config = dict(
    num_hidden_layers=14,
    hidden_size=160,
    num_attention_heads=5,
    num_key_value_heads=5,
    head_dim=32,
    intermediate_size=640,
    vocab_size=1024,
    hidden_act='tanh_gelu',
    norm='layernorm',
    norm_place='pre',
    norm_eps=1e-05,
    positions='learned',
    qk_norm=False,
    attn_scale=0.177,
    bias='all',
    tie_word_embeddings=True,
    parallel_block=False,
    init='normal',
    init_std_qkv=0.0258,
    init_std_o=0.00487,
    init_std_up=0.0258,
    init_std_down=0.00487,
    optimizer='adamw',
    learning_rate=0.00287,
    beta1=0.9,
    beta2=0.99,
    weight_decay=0.14,
    lr_head=0.00798,
    max_grad_norm=2.0,
    warmup_steps=222,
    schedule='cos',
    final_lr_fraction=0.03,
    batch_tokens=65536,
    max_seq_len=256,
    doc_mask=False,
    train_tokens=229500000,
    max_steps=3502,
    dataset='wikipedia_en',
)
Each number is 128 + 24 x the weight over the matrix's rms, rounded and kept within 0 to 255. Layers, rows and columns count from 0. Numbers have three digits each.

# layer 3 MLP up, 640x160, rms 0.0784, rows 173-345, columns 0-79
058150129127137183100168114112122103151144085106123115126173137105106092133131122149086158125168170127104145181078093103164126157113151126112142101148124175134155125091163140125108135130185148184127083111109118112165125066149132121087098106
151119154131137083142114104139128101129172180119120095169132154114108128130075120140155109128125115100112145104168115143138174123132119136097142125089095162113147162074171108074135146109118158176128188130122126136159133094146101145113099114
113113125095160138096148077143125126075149123109118132131151116126138143132148117177157126118151139137129145116118100128136139146173129130124155119120134162149124122106165110121152115128142148154119133132128117109117131130130129125106119173
130126135113133131109167108123140096111126136124117122145139117102137131136121122141122130115130138164133122128125111146118130128129131117124137108115156135125128128117123108134140107108138136121126132169148125121100149113117154131128122145
105168146131135156099121098117159124099117097116083136118194137082107114092156078151098108109191125136144141157126069118174124154136142120111155076123139164156120146108158142145117103161158117139098104117142140096129127074091142116104130144
155087099103162127121134109114137081098147141120129131142145093104120148067104139164109115143145143106112133152139112136120137132161149084105130109142132141117131127123148095103151044150176122151126115136148120125161120101143154129114117149
106143147110121136109176063126118103128141112085103122128147103139136128114132115142103145136149149128126136119130111103149129156152133129114129116135127156137142121124119102151141120124144117155133113132119118139139139139119113119121111154
136105102112146148118167105157084108119141093114141108126113071137147125119130134132137126126156152146163100133102143153116123142170115119143114142173154128109149155126114120134129141092150112119126108111117119143122139159079118148165103132
096125140103101145139123124157151125108138105109149125137150120130164155101149103125119153099115140153176100134096096131141101124119142104121138099135166175137088118101131089129148099154129125132107106137137122101098123098124136120103141155
096130139111150110111125115129124118112139130116088098137130123126151105123141116138150107136128131119115135123139131132122129127153157106126123144110124127136143103087118101150147128114164131137106109183129103132074127120148135140105151145
076114154101140143106136087140139126137142132088123097141132083141136111104121122155102123127128156132130104137130119125148141140165144118103133119124145138142127125103164104129134098137138161168134116144137130141128120120108131121113133168
074131095128103142151170123130095129090120120084137150160146117150146112166141133139111087129141141097095170168104112102166146136152173085139141061093136140127168108086161149110143113146107105148143109114112081119139135099149125140149111137
102123122112148143099121084120113116119143126097139111148155101144140120119124121158128132124126137141127108127126106111149135153149136127106150117116158159143122141102128112118134108121139134152142121134134118121114137115086119120118114166
129122164132110106101100092114147133133120114099164109139165088136136121171125162109139138052159108167104108113127129105153174135111111124105132149079131140154167164151155145085161145079111135166174179155132151111140128134108132100140086133
120113140101163143126133105128130111109151137123136124123141123109143140131134104150121117121117130139130127132109129139122115132146116114118116097124164122134152112126131094139137131118133128131139122148145113117112125114126141136131125148
106118121119129158087156095134118095090142110089112151126172108153121154138112118134120116135138129134140134124135094117145132151149138093118141086117143159143125127091130124134141100116163117174112128123140112115102126122124130126100098133
112117120067194147131081098105071130084170190122095106104143102123139143164048105163114082120119177167106137153120116111107150120128118144121161151092129112152087137130068112105132154137142061133100089139109147113156175137103156128098160145
139074075130133126122118119088115109123139155133175136114168094131154123106115137180154074149128147114166119126141130121118181169119126129045092125154129099082135101097118128152211128094120148138149094111114120147165134137150150115107121139
080124113113134137097147083104126121132113116100103141114160120114122152131087130141136105134146142115155139126119110123153170146161137098114153149119132136130141133115125079128146120110147142144133145126120130143101122117111140108112129169
100111149120139126119137130115117117111120108120152110138145113130175129135148133133140123109133120148161110117118128128119125131117127089134134123119162156144122127099148137144137130127089148142134131148122141144117147130123141114112134135
121159109112110160120093093146123093133146090108120136089129121139106146169135154117166095147136137112144132122066102129166147135129109087113127118143133141159147067101118109101191110106148144146085146146147109101157190132169141141088118126
170147123148087129078177122139148085179098117103127142115136085145175086097088117149116153142130123127120105153154147126110174177203101122121134124166153154106140119109105084096161124134139137141151116126123093140107120127160105097135096168
138113126107126128125101111142117157115148108074073104105133136116133099104148116131132145138200124132147092129122153093163119144169173107134160148109109136169118127107120109115148094084154109148112123177124113117165141149157093117132136132
121120078126086163125171120068131103165117134104124111130156125170099114108086150118108128153119145118136144174131107128141171128128113105116135150094095179130122154105135148110113133124164146131156132129138087136134129044159126154108147133
086147123113132190110116109158118136084135134095120090164132100102128123132126106142148092033171166185154094118090081147151109157109122165116116078147127132165149101099119118136115124125154144163130139124112141135080149110114109119108098139
120112126125132129125127136149136128117129128121122119131131140135133134124126133135123116121135136127133124126126124139128134126137130123120124119129129128128126132123134136122126129134134126127133133124123124135129115127128132125135125119
152127110114122118118104089172137137093148118123130092128137113139179157100107063150196118131152119153133116098167122129123133116171102119120106099131111109115135165125095149109203111079165140123157142128143069096149109173132091128171133132
126131125148135134135136138122133064121132119134129120121124122082125123129126131117135133124124117161130125138131127171090124100136137106127118126122135134094131128108124120127123121104108134123131108157186128130107140117108183136117132118
075124122122142152096138090131144111079160139099138130126155092145122149135125132154133117120148152126141121121139096112141133146160138125099143127124130158146112126115127116112162101122130127186129143116128130116125138103110130101121109144
086100140117176112148111098108115129129127149043145107116120119188132112159094151134164071089106121123110131183078118102158140115106105081095165119082112110137120080080134122095163123106149113133129123177118089118173155118162171148132139115
104092129129144146106143100084110098155140128091156136101151093155167160155118166109160144121134143102110111153082104118143155132104113123116133158099121188140096104095098118093149119138061100136134138146138127066163166114115138162104136110
132111151122145089127155109168134097110138110115136126127124114122129130146137133164149144087106153162145083108122124141137136126124124089110135114128173164120113158076158114122171103123113144156115126139131122139136164130131153130108127158
052106129114114207125130102118180124069149140143130069088157118100131106130081110126121132094156199142123112157134142112146154136169087135107135133135109099176149151144121076098136116117153120118070117216138101113136146125104129134154103138
112123139091152120091139095125114136124129139127144119152146108166151129108117125176127124107122149108117126138116105102168134175138124146086112129126124121183081118129118110109133125139135150157136145118119129114128125134142106127122121147
127116123126110159115145120114116105107128106118133114131158122129156113155121105129126143130129134142135112133148113139131147129127138109112141119115162136135132122096144128110126115120134133143145139154138111146121102119124129121121134147
129118165098132099146142101120119109119144149111101106145117140085121179158130146126156183122115149126103108118147121128146149111129099113136161178137111155166130157160120139035137121130081119129162160159144123102159146080106107110113102133
120124136132141142135090092142141113131130131119128155158139120138121110119120131117111114114163145157148060118142102146140131136152114105130136131138166152147064113116121120112144082158143131141085104148134142122108154116105126120105122151
045079205111132098107167117123099146093111144143137137131141146113157124145164116145121130118138133122110106125131101128140129155166136142153150124110122155135137098105148127134129104121127129147145129154116112105115107108138144088120078141
104122119097129135085140075114146134123144127100116113138170086139145127121138110156129115138144137127163124130143094122152163174151118118100129126123128150149120116114139109109148113119147141176128143129136106125116122109127122126110119171
121100099143121156105145115097108120112135080101119144098144152145212137161125121137170102152166110150186128167139102088155147216113138128124145154122105160099099105089095136120148138116102153131132146135131061063142113123147093145080133116
085087124110158152147113105113115127083139149134122137113174123112131151117106113132129080131152133134095137128110103133128124132140118133123120123126098125134141101122114108137131049151157095131127138135135107115161144096111154136121151153
081170138087143126144163102165162143115138134120105129107149102072098118132122118127124101063099150123151100121086096151126127140154082127159146146138132118120145124105084148123141085091128098119086159134137143078128146141141138162144128122
106129142126124145119115113125134105095178087099102137118138107124118114131144146129155128136167127136120129136129129133117154141152144132130120116116127139140131144102138126113144115116141158139092082146141149086119183116104139114117137136
143120112104103153094127121156140117088130107115126130121153106128145131125124103148163181105168138131111095093164116121143137171118115108139155093139159164139123141129094124119166103116108095142144151161136100085118111154091130130110097138
106136116122141139139135087156126101103122122095133135132155110112163123165114103130142147128146153150139082128115097135122144140097125098116124098122140131132101145125121093102158080121146137143124097162146149130115136138099132122104119148
111112131128129184144135081159125129149102114117125154134146099118101136132147135106128161102110158159091112137115061117167141135160106125093160106124167148153127136099104128062119106181118178116131117141147130120164178116108106119142127115
121172148113133174129095103122130123113157097093076117164142142160115160148143135120106152139130105160133149118099102089160162130115146113118158135099126108150086139109174144080142132074139139117119130148159110095124156126108079152121136116
111133166102152118126097095157130133142142127131152101075132127125140161151151140150164166141109135198116094118088125114162151113152088105095163149073137121153071147104120126085180140166126160116109129132144151107144207123136146163149084123
104123123097146149107162093137134113117138112093135113125144097128121124128111119142144116111149126122116125125151104112140138150148136131112139107110155155143124134117125117116164090134149131155133118131108095130121114107110137120119083139
133124128122135129119149122122117085131143115122130117141135147107126127138119125137136127107123128148127115143141119147114139123140150120132125124129135134117130136122127112128133108109112123121135119149171124127110147122119166145118131136
130125142132135133124122137122148118122124131126132134139127129137129122120120123124128124134129149131121128132117125143138126142117127128138123129132135117127123124125122128122138125131119132122139124116129135127132127122124117120118128126
050070124102128088111101098099110136074130081064134088102151114182113108176077156148156122113120113122139138154105127104135124133182119084157176157111093150148103117118090124107136135115112089109113135169128048093136136110107179139137130137
128125124129124138134148106139124086125135122124121125123127127103128127130120130138142137126138126168143123135137121147100136114137144109127124123132146151114135130107151110125125109098119131125126104156165138134110145113096183126115132132
136090080131130131100096110136122099149146104088179141142146107119148116134166170108112102134137129106180118128077103123179134148135101099139120108133148114152148091127145106132137117117039116154138159109171130128162139116150127163115124119
135127108115110109128116117118103107110180156134067126113126146151174160124122097172152092163138155122124155124146096122114113130144199141085143071121106132145093127150132147157153126100151112182148141120105150103103120136116090122086111144
105101128084124146070150095136139135112156133097137127140146091118138136130127118173129106111141164121119129120135093131160140182176127146106138109127128145158125111134123096121150112126128127166122121138127119106104128100114137094127085171
059096154130107195130140096094123091108078170140078080134201054105116177164161090139100165088142179147168137113103119113138179143133121184111146161142138164153127144161128083066155124088103126135148124159129132078132091090061084141134084160
129121132132140113119136113113110088138115146129094102115131114120118137103108139136164138128133132135113125123119122131128138111126114118116123173111127175123116159091146089102129113111118095156120145156146144127158134125122137119100144132
156141151120160109137178112116136111117138162111097052151107113094133116142086156131144127111130145151164113148141135117141164128126122089127156146094114128151144160142113126107159148085103100151106124113091139135157158106129122135107055144
133130187144136140142108123103076110081114158130115156119153104115145123189097134149171152127132134136100125114130107124152187140114136142110110115095147138100132133074124133094155114082137162173169169130091112126180112156129125148139093119
181139124148120155113136114136127133149101135103127137168162121125106129093111102124172113102168107124125113133162124130161163116120115061121111078118153128129170115099153128108170120092113137142105165115141105130145139113155104151099110130
114132159102185124129097112151087109090152121116096080116119145133127156166119101190161099144129163136125146125096117135133159143151138103117126143106116123149114168113103126112146154127120151161081106137117110139114144119122123139117117140
128128125129134124137122136133143135130133116126129127134134133125133132126126123126121120129129126130126131133132130133127133131130131128124126125129126133119133131119131123124127124123123126133126124113132125126136117132122125132126118132
088144111101146163105130083131121119117160136071106108131140110147096135111126136146114123121154140147116129112108121123155135144155133134101137127112118155148119130110115102128141110116144124169135115148134121135121136112112116118131146145
110087123128128124132138091175105070120114124094142144139128135126119113156121126131111157136137154138129093122123128143135155125110147072108140114113160176142128137094169093093150085098142120190115122156157145149107124139130138109111112135
098110123106129123073134092102117113111134109098125111130157111135125136155077119153121104124124123128131126151147100125138141161134131132111128145122132145127136118115125128126149129100136113164140123140133099121141146110123131117105121171
095126125109160141107122089147108116106147114106143106136150103143138150143113123150152117127142121125126123127129106114148154155150131130116156122119131162143110105116130122103180096142138115167135134146135102123136129121107134122102124162
127065091113149101106219113107055130102142135129182148125176120106165148170116134133127141121121145097125149123146112145134146149135142140146137138123159177116125124114085155096122099138086070128159116124082110065140079131098151149101105128
106140089092117109148082109151121130134135146108127069144169109121130117146109096122061110086169157146110121143124113129135131095117110113108153147107086126165168103166150159125149160102147110138151132175118145160094113091167114132143143174
125148106115089121109132108176140126182131110116072146100130128118100137092136141154127107133116134128130132140138100120128140112167111123136121145129102148159165165155115129121107140114153090139130116110117099103119136048167138110106109154
069143160110165115113146102074128111133190150132118121104128112119160137177138108129087132092139195148109082138108095113133135134104109105121146137128148188144121122131121122125145156097159102138107109137148118077138141069092144124111054129
142101112117123139120138109156119106131151098126166147132131122134145127154095116136146158144124132163143114148127110123147170138118124128114129155114160155124094137098143101095135129148116151131116118120130121116104172108132140148107109142
114156137124093116083153125150096127118130076137138064114157103110140090121140074230084066090110143146145139145122128117134124157135146127164129125142165202138150131114161176145137126113174097155143087095108117113126106082109124103168114207
149121133095142116104140089169130126124132101101163063123146107137134100105119121137108157105132116128117100123128137113152124132140109089108137146143151153121152106126123141109163110139126091119124110145159102110163155164116115096137123138
118134134124104181144073110135104132127134146107087144145175126187139096140128115106139152144149109128122145135128077134151135131121171145107119096124120137128112118120132167099128116129135160184136125135128137097140145113136084131113157129
152118097133135108093170119098153118175194096126160168106144108151127149092101134173163156164172137131128103137179143133123146142105112108123131139132133116096077132132122156098186113141138103121117078128142079086152100144130150122122148144
115137126087126147075167088110130120068180099132066121130139106096128138136146112155131176117113168139128134116101088140128117176118148129147106107177124157151115138136108155114127124115153091147118119114118119072107144140067141124093057129
153107111130110153114130119093165102132126131106125122119150120124146125115083105119160153149135117126133120122148115134132141129143148118110130106140127139124132145084166104110144115109124138130152144130157105127116114110143121092097145123
108100149089136104106126091098127136112124134146143127124144131147144113140122130132122128101138145122139129142096117130151162153143118142101126131118124131151115138136134136098177121134157166150112126110124124112120125114133105123126095157
036137136096148124130128102109150100151164163113124111100143093142136121160170138170146152115121159114136142124109111126141143142106123077131156112128133149132100108089125123122196079086129096141116129152132077114127152143135148138115096150
120130132129135150127122087143153110150160108101123130144156078133112160123118119127127140128143165156142078107144106119162153165122106097103126123111133125163114143146117100100174092141188141135114117163144098106149122114125121136125114157
115143116136119170120135107120120066104129164116127144127147115127131134143124073136153134143149179112179092096114130138133149143139108129118133147125105150136131118106114096152174128149134114200089144122132124130104155134141151133062079166
128131132143114144115130129125113106135148109118132100152143124127141127105095129153138156133115125145115127131142130115136137130134131111119133111119135133118140129083144111116107130137115119124143115151144117135135152107117124118124133116
112148132137158137125175088096172088111179128110148127100158091138149159099130115107117156096180172134153067146137108121140148159099106122113161149118135146156105124167095115082193045096189075139135102165139103053170107090157145081086127154
110101130104116167118102122072136137129107178099072118165139159156161126128126109139123121098135176100125153164127111104140135117151165111097141072102108119155106111087109120135112133122120134132124126147096168140142144126158117161097086119
132104107138142101122127110101116111075150136107135118098104153154160155167114127131178096094122198104113137133147130155135133125175172085107187101088133144128138119085138104107161114116112169180159153138108159140094173141155128105117124108
111131128095092133121150111119108110104117138128074144131136110119124141097128134162150095090129159134135105090183116136128125146189144079149175137159142131128129140108113079106121099077119120138145132162131075134113113133089131157144132165
130122116122131129116128113130124118120118115120121105128145112136179118132132130134122142136134107140124114152133133125126134133146127086127132096124144132149149088107129118133138112102134112132122105158144102122093148115105132101142127142
057155154101126147144137098070143105133153127073069118161133115135120133159175113144136120116145126130139117099135093107168152169137144127123141143110106154136138141089136166090131125143115064155134147168130072103154149099107111132124124132
126111113117137154129115122133119126153142127131133123109133067160149149156117145132159146106139150159147103132146117111107127128163095120123130134144119131115084129148107119100170148113148121140137100128110120150106138142105121129150111155
130123114151126165127067121108169097122121185130107124120162103145133118103121093132129109136182165131167128125143123155113155122169110159112104114071118174155140155123110102130147116109090140205121134124111158139094181097138120121070138138
092129141120125120127110113136155142128143108113136137125146045134113093145139159132135135088087154145134087129122115154126121118115097141135108137136123153169096110143136146126134130113153163162150122151117140138116137122147140102134134139
157114095114120139085188100141134105083138106112115120092125085143108130109127137190162089160104153124140135115087113157182117143112149092127150127161114159142143090052132116150137143122144141169124164144120108109141177081164132122090152134
131135099110138156124145098136131100128141092103132139119150137106139165155122095123133140138135131153141106113137088132127120137113140117124145144122160124131119134124151136134137075120122121142133107134134107125098123129105158139090139151
101128124138116146129133132131094101140136123106127122129142131141139116112122127152172140145148117132108147137119123119117135132147130120125136111113127151122126135091140091117117130126111122137138115152136138141125148119094118139115143119
114138162150106178137138076137130107092105123120120144124174051110164130133097152126136083115102138144151143132067119104141192145111076133098093101124176112122124138135101113132154118078117106151145138094115110117128190140140150157097100154
110125131086164141081131079133171140107149156094117123139152117131133142132137110157136139117143168129121118126112087105171140165136086147098132126118129149200089134133134113096157126133121112151110120138090144115129147112124103131118088157
087107105088127127085137093091134097089147158111124103117167114138111141147134120160154112107113151106137126107131115112164153145132130112148143121115115171163150106125159120128154137124137108173117153155132118129133146133101150092093131158
123113111095150116118146113158122104094131097113108128130130114140152143128145122136163141108112143138201096085117128145135123147149125079136132134162135173127127123110107083125134136115117103127111121138125098140110134140085138138123106161
103149149134126122141106105101074091122162143114126103147123134100094148130103148117119092129091159135140103121089110139129159140200120130101136151137157137148178101106130077088140102095122089133113151082119174114150176121125150124126084109
096148152110129116097158088131129088154170064095133100104180137150126156215135098131101175136127137149113130147079087096159177135091118115104171163126128166178145123107139140082141163149143110141143131137147092086136164083113123083096106139
131072117106153113100096137115104111124179137147162124125153125162152137165113169140155132131160150131125153145150103128144165160130133127082118108076128138113087154140156140092211130133119142147169130128109153115146181079132099127095104127
142089095142161140122153106069090112099123132112121159126142078118142174119112120135129074133113139127161134134113133105115161155172111100101106128165166126115161146109091121118169086091064111099103119077104106126157191145100154187118094122
059156127117066166126157111134143104114120109125109095064145086148111176152154086164153092130099149124133138110095087138098139140152104149117121140181131208131195078117130138117162118111097175179140171102126061116155144112128106112099081141
130111114153142129129151116111079131119129121126151133129176103118191108094111079140085109124162105152119135189114061107149134139155127136037112121149154128118124120134129120122111134176191153129155105103112159112148153069124119101116101119
117105172111162103132124105108106121114145126114118096165121137116177143152140129135155135112171115127159088131128111111186128134128150088102106133133177126110136132127134163116203117076082083135120116124126160111175131123139107115126092149
079129157150122143122152088130139104164132100101121144118127141149133185105115129111144163140161105123133120115128120100168148143137121135100153160085125175150113113113107085118146064101109132152137162127148096118167123101158141090094133124
100156116123128116121128109111171078147136142115142085128145113122131165097134120106100141113130120123209147141113110111135139132103080106103129114155132134154160098151145086142185114076120112165179157118154090122116114097154133102117063166
141149140128139156110145110106134103081124120113130124140137107140148154091125118128106152102152123105138078135123132070144153135166116087120144118184177157134140090148118131113164082092137106086105127124149142119148141158107117114123095160
159116128127124099081184116118100099093190121094177137100166103120177147109129120178090144147133151143134146134127133124129152140177138107124150151128124162100087116109189128133141128142153118149158111105139114136162131122098134115137104137
105122101101130090150105116116151134137190112123097131091134113151131135147173146154164078145131146133158108140088121110165125164112120078139131116158091139124082146084136149119183141149118144155105138141106117107119171075127137178119116124
095110128100097131127163111147105144130133122124113137141133133138139115160148138128125101106111134115115125141155072095169119140128123099138162106093151108143144136145132133124136165134075118124149076171129069131109133101103124158127148135
059141172121140190103139096098148151083090142140115141124139127099118159123137124100147153050139145120108135143097124077129152135139122096132142111090184140157113131149098130095148054090127156137110120166146161100134136159121130167110068120
099148125112125138107115097084117099140163145105093095128138120132128142124096110159123128103123163119121122110112090120134131161132119137122144139135127145147111132125117126114157116106150107189123116135133097090143122127144138111095110138
148135116129062145090151099124139115151097121125146066071208062101118068147066112170151106070105152142139113158093138073124228137159108136115133171154148119161196130130102115083196134067143147122132115103164112109180130158073135113175106144
111138139091131128110155063131128112123141119101137134107130078134141174115147134162127115112119150129121122120118086108143137164137103143106135113132146149140108115123139119117168109118137140147146138127120118116152148110120135129110131154
096169124114151116142060116171129122116172117124070128131140108138135135123153093171099075138129108147170141124073093130146123117132127110093094076123175112170155120110140139146167118097143118156147122088111111100107166099158126140161116156
122124132124125132128127140120135113119133122127130126135131130133131117113124112140135125119135134125126124138136130134134138133128130134128120124129137129140124131129143121131132133122117133120126137138108136120125130127117128126125126116
111103135145127095087149096026133124160128134090148134119159141160134120165137154107161113093114130095115126148169141096144194123129112091135202152069163112153112125097104099073147104122106083113098134162108135084138100122129165155130129130
139116123136093101117117136113151097134162115116165128132136079167183165082157122149162097159136117133167078146154126121146126144121136150112116149129122183131045138102145117136156117145152114131162116121114125123107122074070114138122147185
128116149121125130132120116137130098171159137091148160145122083150131151121154141141121148149121160132116093124089086141133120145088134136086117107100145117135105153116136105115158114158165183171124099095130126116117152114130146130134131111
056169163111154184148150096130107110121132136124162094141138114103127118124096137118101107091104130129141129165077088133128127131119111132082118125155172108110147097131121159124126128056146132118101118103138160148118142138105115138116077124
117096099130090149096189117109139112114138098155176119123154081133163095104118110119137111145147133133163072153143122106148131163145147127096150142167133169127141066122112097118152101176182141137145102142111102096096130087124131090098104160
145058135083168085110099109103134119067210134144110069100134128121159138151135152168171137133162142137154116164154145119144137123127147113122136163117096127146071179152151142103187117095116098134142132179124144111158157102115120115129114144
117106172107115119105154113134152124089182122091118093142163115124105118153116137144079167123099167112109123118154142125170124105111122106142149134131100127160160120129167169129133103123130119124108136169160094095132108122093141112139158127
115111112102099129120191110133119154112152080090140126115141088148123115113093158109122152085149128099125081158190133103142132157139129079151183131142129153139096112107139135111137041072127065082122116164133089079134106135093136121142139151
095098114087176086130140106145133107146160155119173060158113121135144142124110139120133114125144123158122109158137046128132102134136132096108167123133132106139124118102096095146131111134141089135119126152137113109116120081114145114118096125
113141109046171137116179084165128121114144123136141098106135133096146129134125103153129159097173156151102131125123127140131128142140102115095118113158160112102155137143118130066183098127132133112114119151115155112130138152080118123142062152
110151110107132162104107109128153125146150125137094121127157123143137141112122126148129132138142122124149134116094122105147158175117115137105112112125132151173119140102130103124136144128134100171114104122121127119114165123132124110081125162
088103122121092131121144111125156137117138150110117094136137099130148127102156133141072097092134147137192114175122108093120136140168076146135165132091121119141142093134137104139139091097133082089107119144146130097118129082134132153166128140
121133122124138135108127121113119111123147110114120108155135130127123128123136120134136126116147119143134127124138111125130127129127154094123128100122135142145127120088145135150127107121147120152124134141150133138104145110145141130111119149
117073154139169102135100129117108117123128140120155116113141093147132131148133130146107103120111162104121096101085155157111142128147114090097111141096141179143128121085134133111169114144125166147126129126111124150113133133148136150153130133
112110125100146136104152092138118116115154123107129113136156114131135129117110113155147124113143148130120125134133108107147141157148131125107148099120141151139130125104114117115148084114145125154134133136113132119128127123109123120126121163
122113118090162095133109104123095134143155104079155116103153114144121141182094150150129129153110107114116129136052124135164140142115116122134105156117110141142129094087113143107156099117157128128105143119147136081144148125146133115133127124
129113110083127123112179095161126116135174091134167114109131111131141116146115137130108157117139125170127113164121131132162142130158108111145165157147172151100114124127176157063153114134139118093090124152155129087133142102091098091122108123
129134113113117145124165106153166103127162113119102123132134126121138118115142116137149135110116131164154118142160087129118128124143107137128132095134142124137149132135138112118130116107134132101128109143151112116095141113080145136114124146
114139134105111130085134098121126116138122110094083134105136098110104141163107121151127128091122145151110090109144095122121133127134119129098132115141140159109117125101128146123141108114158120161119112135127131095145135121111143127100098138
099133076119172176101102113093114134099135121103135155108157120148157099128085132136101088109159136111118131180072053126141137166142133128078124103157168142147108082077120106124122140169159119139127087115126180110100170121130163113123136131
082112131121155163119148087129137110106115101095111133148150102136107118122125118157148115108145138133149106109103106129135136148188141104106129113122146162147137129104137096113133095142133131170124116134129101124094137112133151122118121167
129143161141145160122101110143109101154151133097104126090125110130147191082133101132159118149150169148181112130087131105146189121138088119077130087100146133160091124126106111103167123060124143136141144088112131109142146132133128180118106118
133088115138127100105097124074115119096145131128090154089164122193147177135095116135087108120160115164145118165167096094150163117167146100060149119128129123120044132139125121097166096129145131104114120136126104078146118130088104155160137147
099117102070169140142132122140115132096109101143078118098142123158135125159131112204091120135162123142103182152094125109123111136157191072091180083117160109151080129105147133137165081112150090114126081140103124130118127109087120134148124155
039152167134148179139152098154131100127171135118133058112139095097135120076111087158099109110125134140157130140074118105143152162161065161070107153144103178149180142141128144097135110077144128145111138109120125110150176125121105128102081144
055146143098127154119180110097118108137118123127107065119151110126136109092156118125138118092141155137122150171088087120158121141108125107079086109146141133176153114174066188118153144123137111169168127135130145082129132117117140106130063146
091126125106134156102137075130117103136129115104142120133176077139139149139121112151147113108131136110138110124112090108151160176118116139106129123108153170143115142116104104098175124129126100141110125143114121104136154119099119124094091168
119069074131125138120147124093103102106152136111149149163144122138153144129123126127175131141127136121131122107160106144130144137145130137110118110092115140119143130129131118114160130158116144192157164116108150145132113096130123093113150144
101116110106140167103141076097138114107132118107117132155143086137133110128110110130117121109153152137129126149115101102124148194153130137098142122145139143156146107102105086125126114120146126158110100153099152136115150133107124131117126145
130084097144117157082168116153099120084133067114151116125158123113167086131081113161096112146165142135084162163126120139152163152151171134090117101128151135126165119104132143110122135130194174154115075133093117128127147115119131096109112122
089110109118167145128106105113110111104147138127108108126137115141128131134093105150099122117126174147137115103134102143150128140124101109125152145124119165159101128125107116124141108125162097167123112140128094117127134125142128131105133168
123089120109153150142147090144132094100148140125149099130135104120186108156111090144119128106145169171139093177091117130143158140136119145100114131134148186142140104122118130088151113132140128157123110124112128116132181090157140153094086125
111131127137106146131119127125105101127158108125128124149139130134137135120129122131136127138140122125120139129128119135121136130134134105133137129118132146139142126089146097124113099119136130135118123149131129127100135097109127145117138131
158146127095123114081150097135134122115147105088049109133146105124116120118107119178149138117115128140108142136113112106133131131125151093108109102169116149133144141134142168102134119110146143151104151116123081083148155150101127129118093120
124119129110132131129150099152098100113139121109123114133146118113140109136134143143153119107134156165131112118137123153113142142149131107129109118131155182128114143091144117125146101092124156156110098155145123144088158124099145138117138153
097138131091143135112130093135118118119156168095148112159139128133127127112105106163145109120149139127124131141134087106139157159136110116108168099103136153148116122094136095097136104096143130175154147136122125122109140082127148121104124150
087110142105141128116125083136127114106131124103138122141151101134131133114114115166139133114128157139134119135130114125147142158150130139107142118117142140141127135108135122107151106111140125158135150145118120117115129109097128128117129168
120106155124089151097142099144135097142070085109089147115217105111108130127134138131164149126138074101123156116126119094181149164128162115130121133149140152106145111058143112099161076099096153130129168139148018066158159146097097130121118134
123119129095108158110124099135133091106183095095111102107169089130154125155160135146118135132169163152153130142123095120146134149129134123130125111127142149142122138136138111108165085084138108143121103154140091078139122084096140110111097152
126123100107171153104117110119142132110155117095126133110125093118092146154095129157122142111118131157113080102096115160128120134107131133075120131101145138110106138102150163092129093134134146143144111117115174131161132141123138145128144119
135128173143114103070145111068109082101176118096124126108152076120181138079150122237137101158148122129182095149093127120147159202121100150094112062202145145123126158045123137120134119124134121183120151087107114097143148102122169134091059165
119117139142110124117146111120123125121117108120121113146140142118126123154103124137121147134130140135142140122120129118126146125145141114134149140136139126136152126101142121145122138113137098128130142144132139138101094104136146139114138147
116117124106142145090130093129134109125131132081137108138165110134135139128110110160152115119133135137122123137137104114146131150142129127112141117129148136144120148114122110114155111126127125158133120138127120120105124115107129131111126167
075121130118144113132124092134100131107121122076131130129149116141148131138135140135138113122145160120132137127080130124150150147141104100109148097106124147142143119078130138104159134120118124135121137114116127126147130144119132159118095127
119133138106155145118072106148121112085122119104173138162130098103159097149152133131113121069132146148138060130082074142146126152147101140114128109150182177139131111105111120130132116130146115174133135098121137123097127128149170118135123150
092127136087127122087146115134130146117153125114157122149130132164123141127135126140105103106121130105137125121118098106162117157152119133126143124117116136161120118120155130113140113141121130151128119131117129113141119114132108146124124157
156159131102122151125144114132140106146162134105080111164102125137142110134073112155153098110127132153134089131125100096153115155110150128110162095110153087144128128107111142145153115037143121155131154133131118126104133167130112121103109148
121160115112116135094137109148131127181136117103168102123133078142153121092090127131153134087150118138167075155097090127154125158120090144117127119137205180135124110109085124112155102105122104137124163105135134101106137131130133095113119146
178124090122151142086109099094103120149134129095101127123133111154143158123058116109150096106148130170137084149098085084111183145132108147085155192141159122132157130127078139052157099112127134125096126118124130085176201177075106144111142125
116153109128153157079148108110100094146142134110138095143117108089160115105129135139094096128152150115146119169102130107139137170102093119072114098147160102104156129106136157144131139046109092125106105127140148162150124132124118137091106151
089130152134091169110190101155103090086129091086120090123182131119104192152127141129156156148124185108136155105100141126163149133122138099130130149121105180165166158130146097095116137105116139121105154144169131115139087092103127115092116095
099129141130132163114143107063142103095130139097109125130161118094161201123181070130157117133142206093148130108116125115122171143182118137061130081123145133131165143120114086122144100094086144143154164111138115097154124135135123151109096129
127135135105132103122148078156163109146183155091130135108135148120101160118097153157152126080101178114098074134146081132148132128158119120138140128089109136120092164132112091103171065120134106140115127138136112121115130094136174138138109140
141103128115103136101134097126159117158146125124145135079168072112132109136074155125130123125147151168149088174125105132132156145141104135115127126118148165119086153108088100067131105129156161129119100136139113092102140109124153122126100141
136164130109159130080149110141101129111116129094134137109148062115127071148077149197110092112110139119115117146087145136120130128169114117119113112125124111122134122122088160131143127095157090142140111104116145142107159171149168116150157145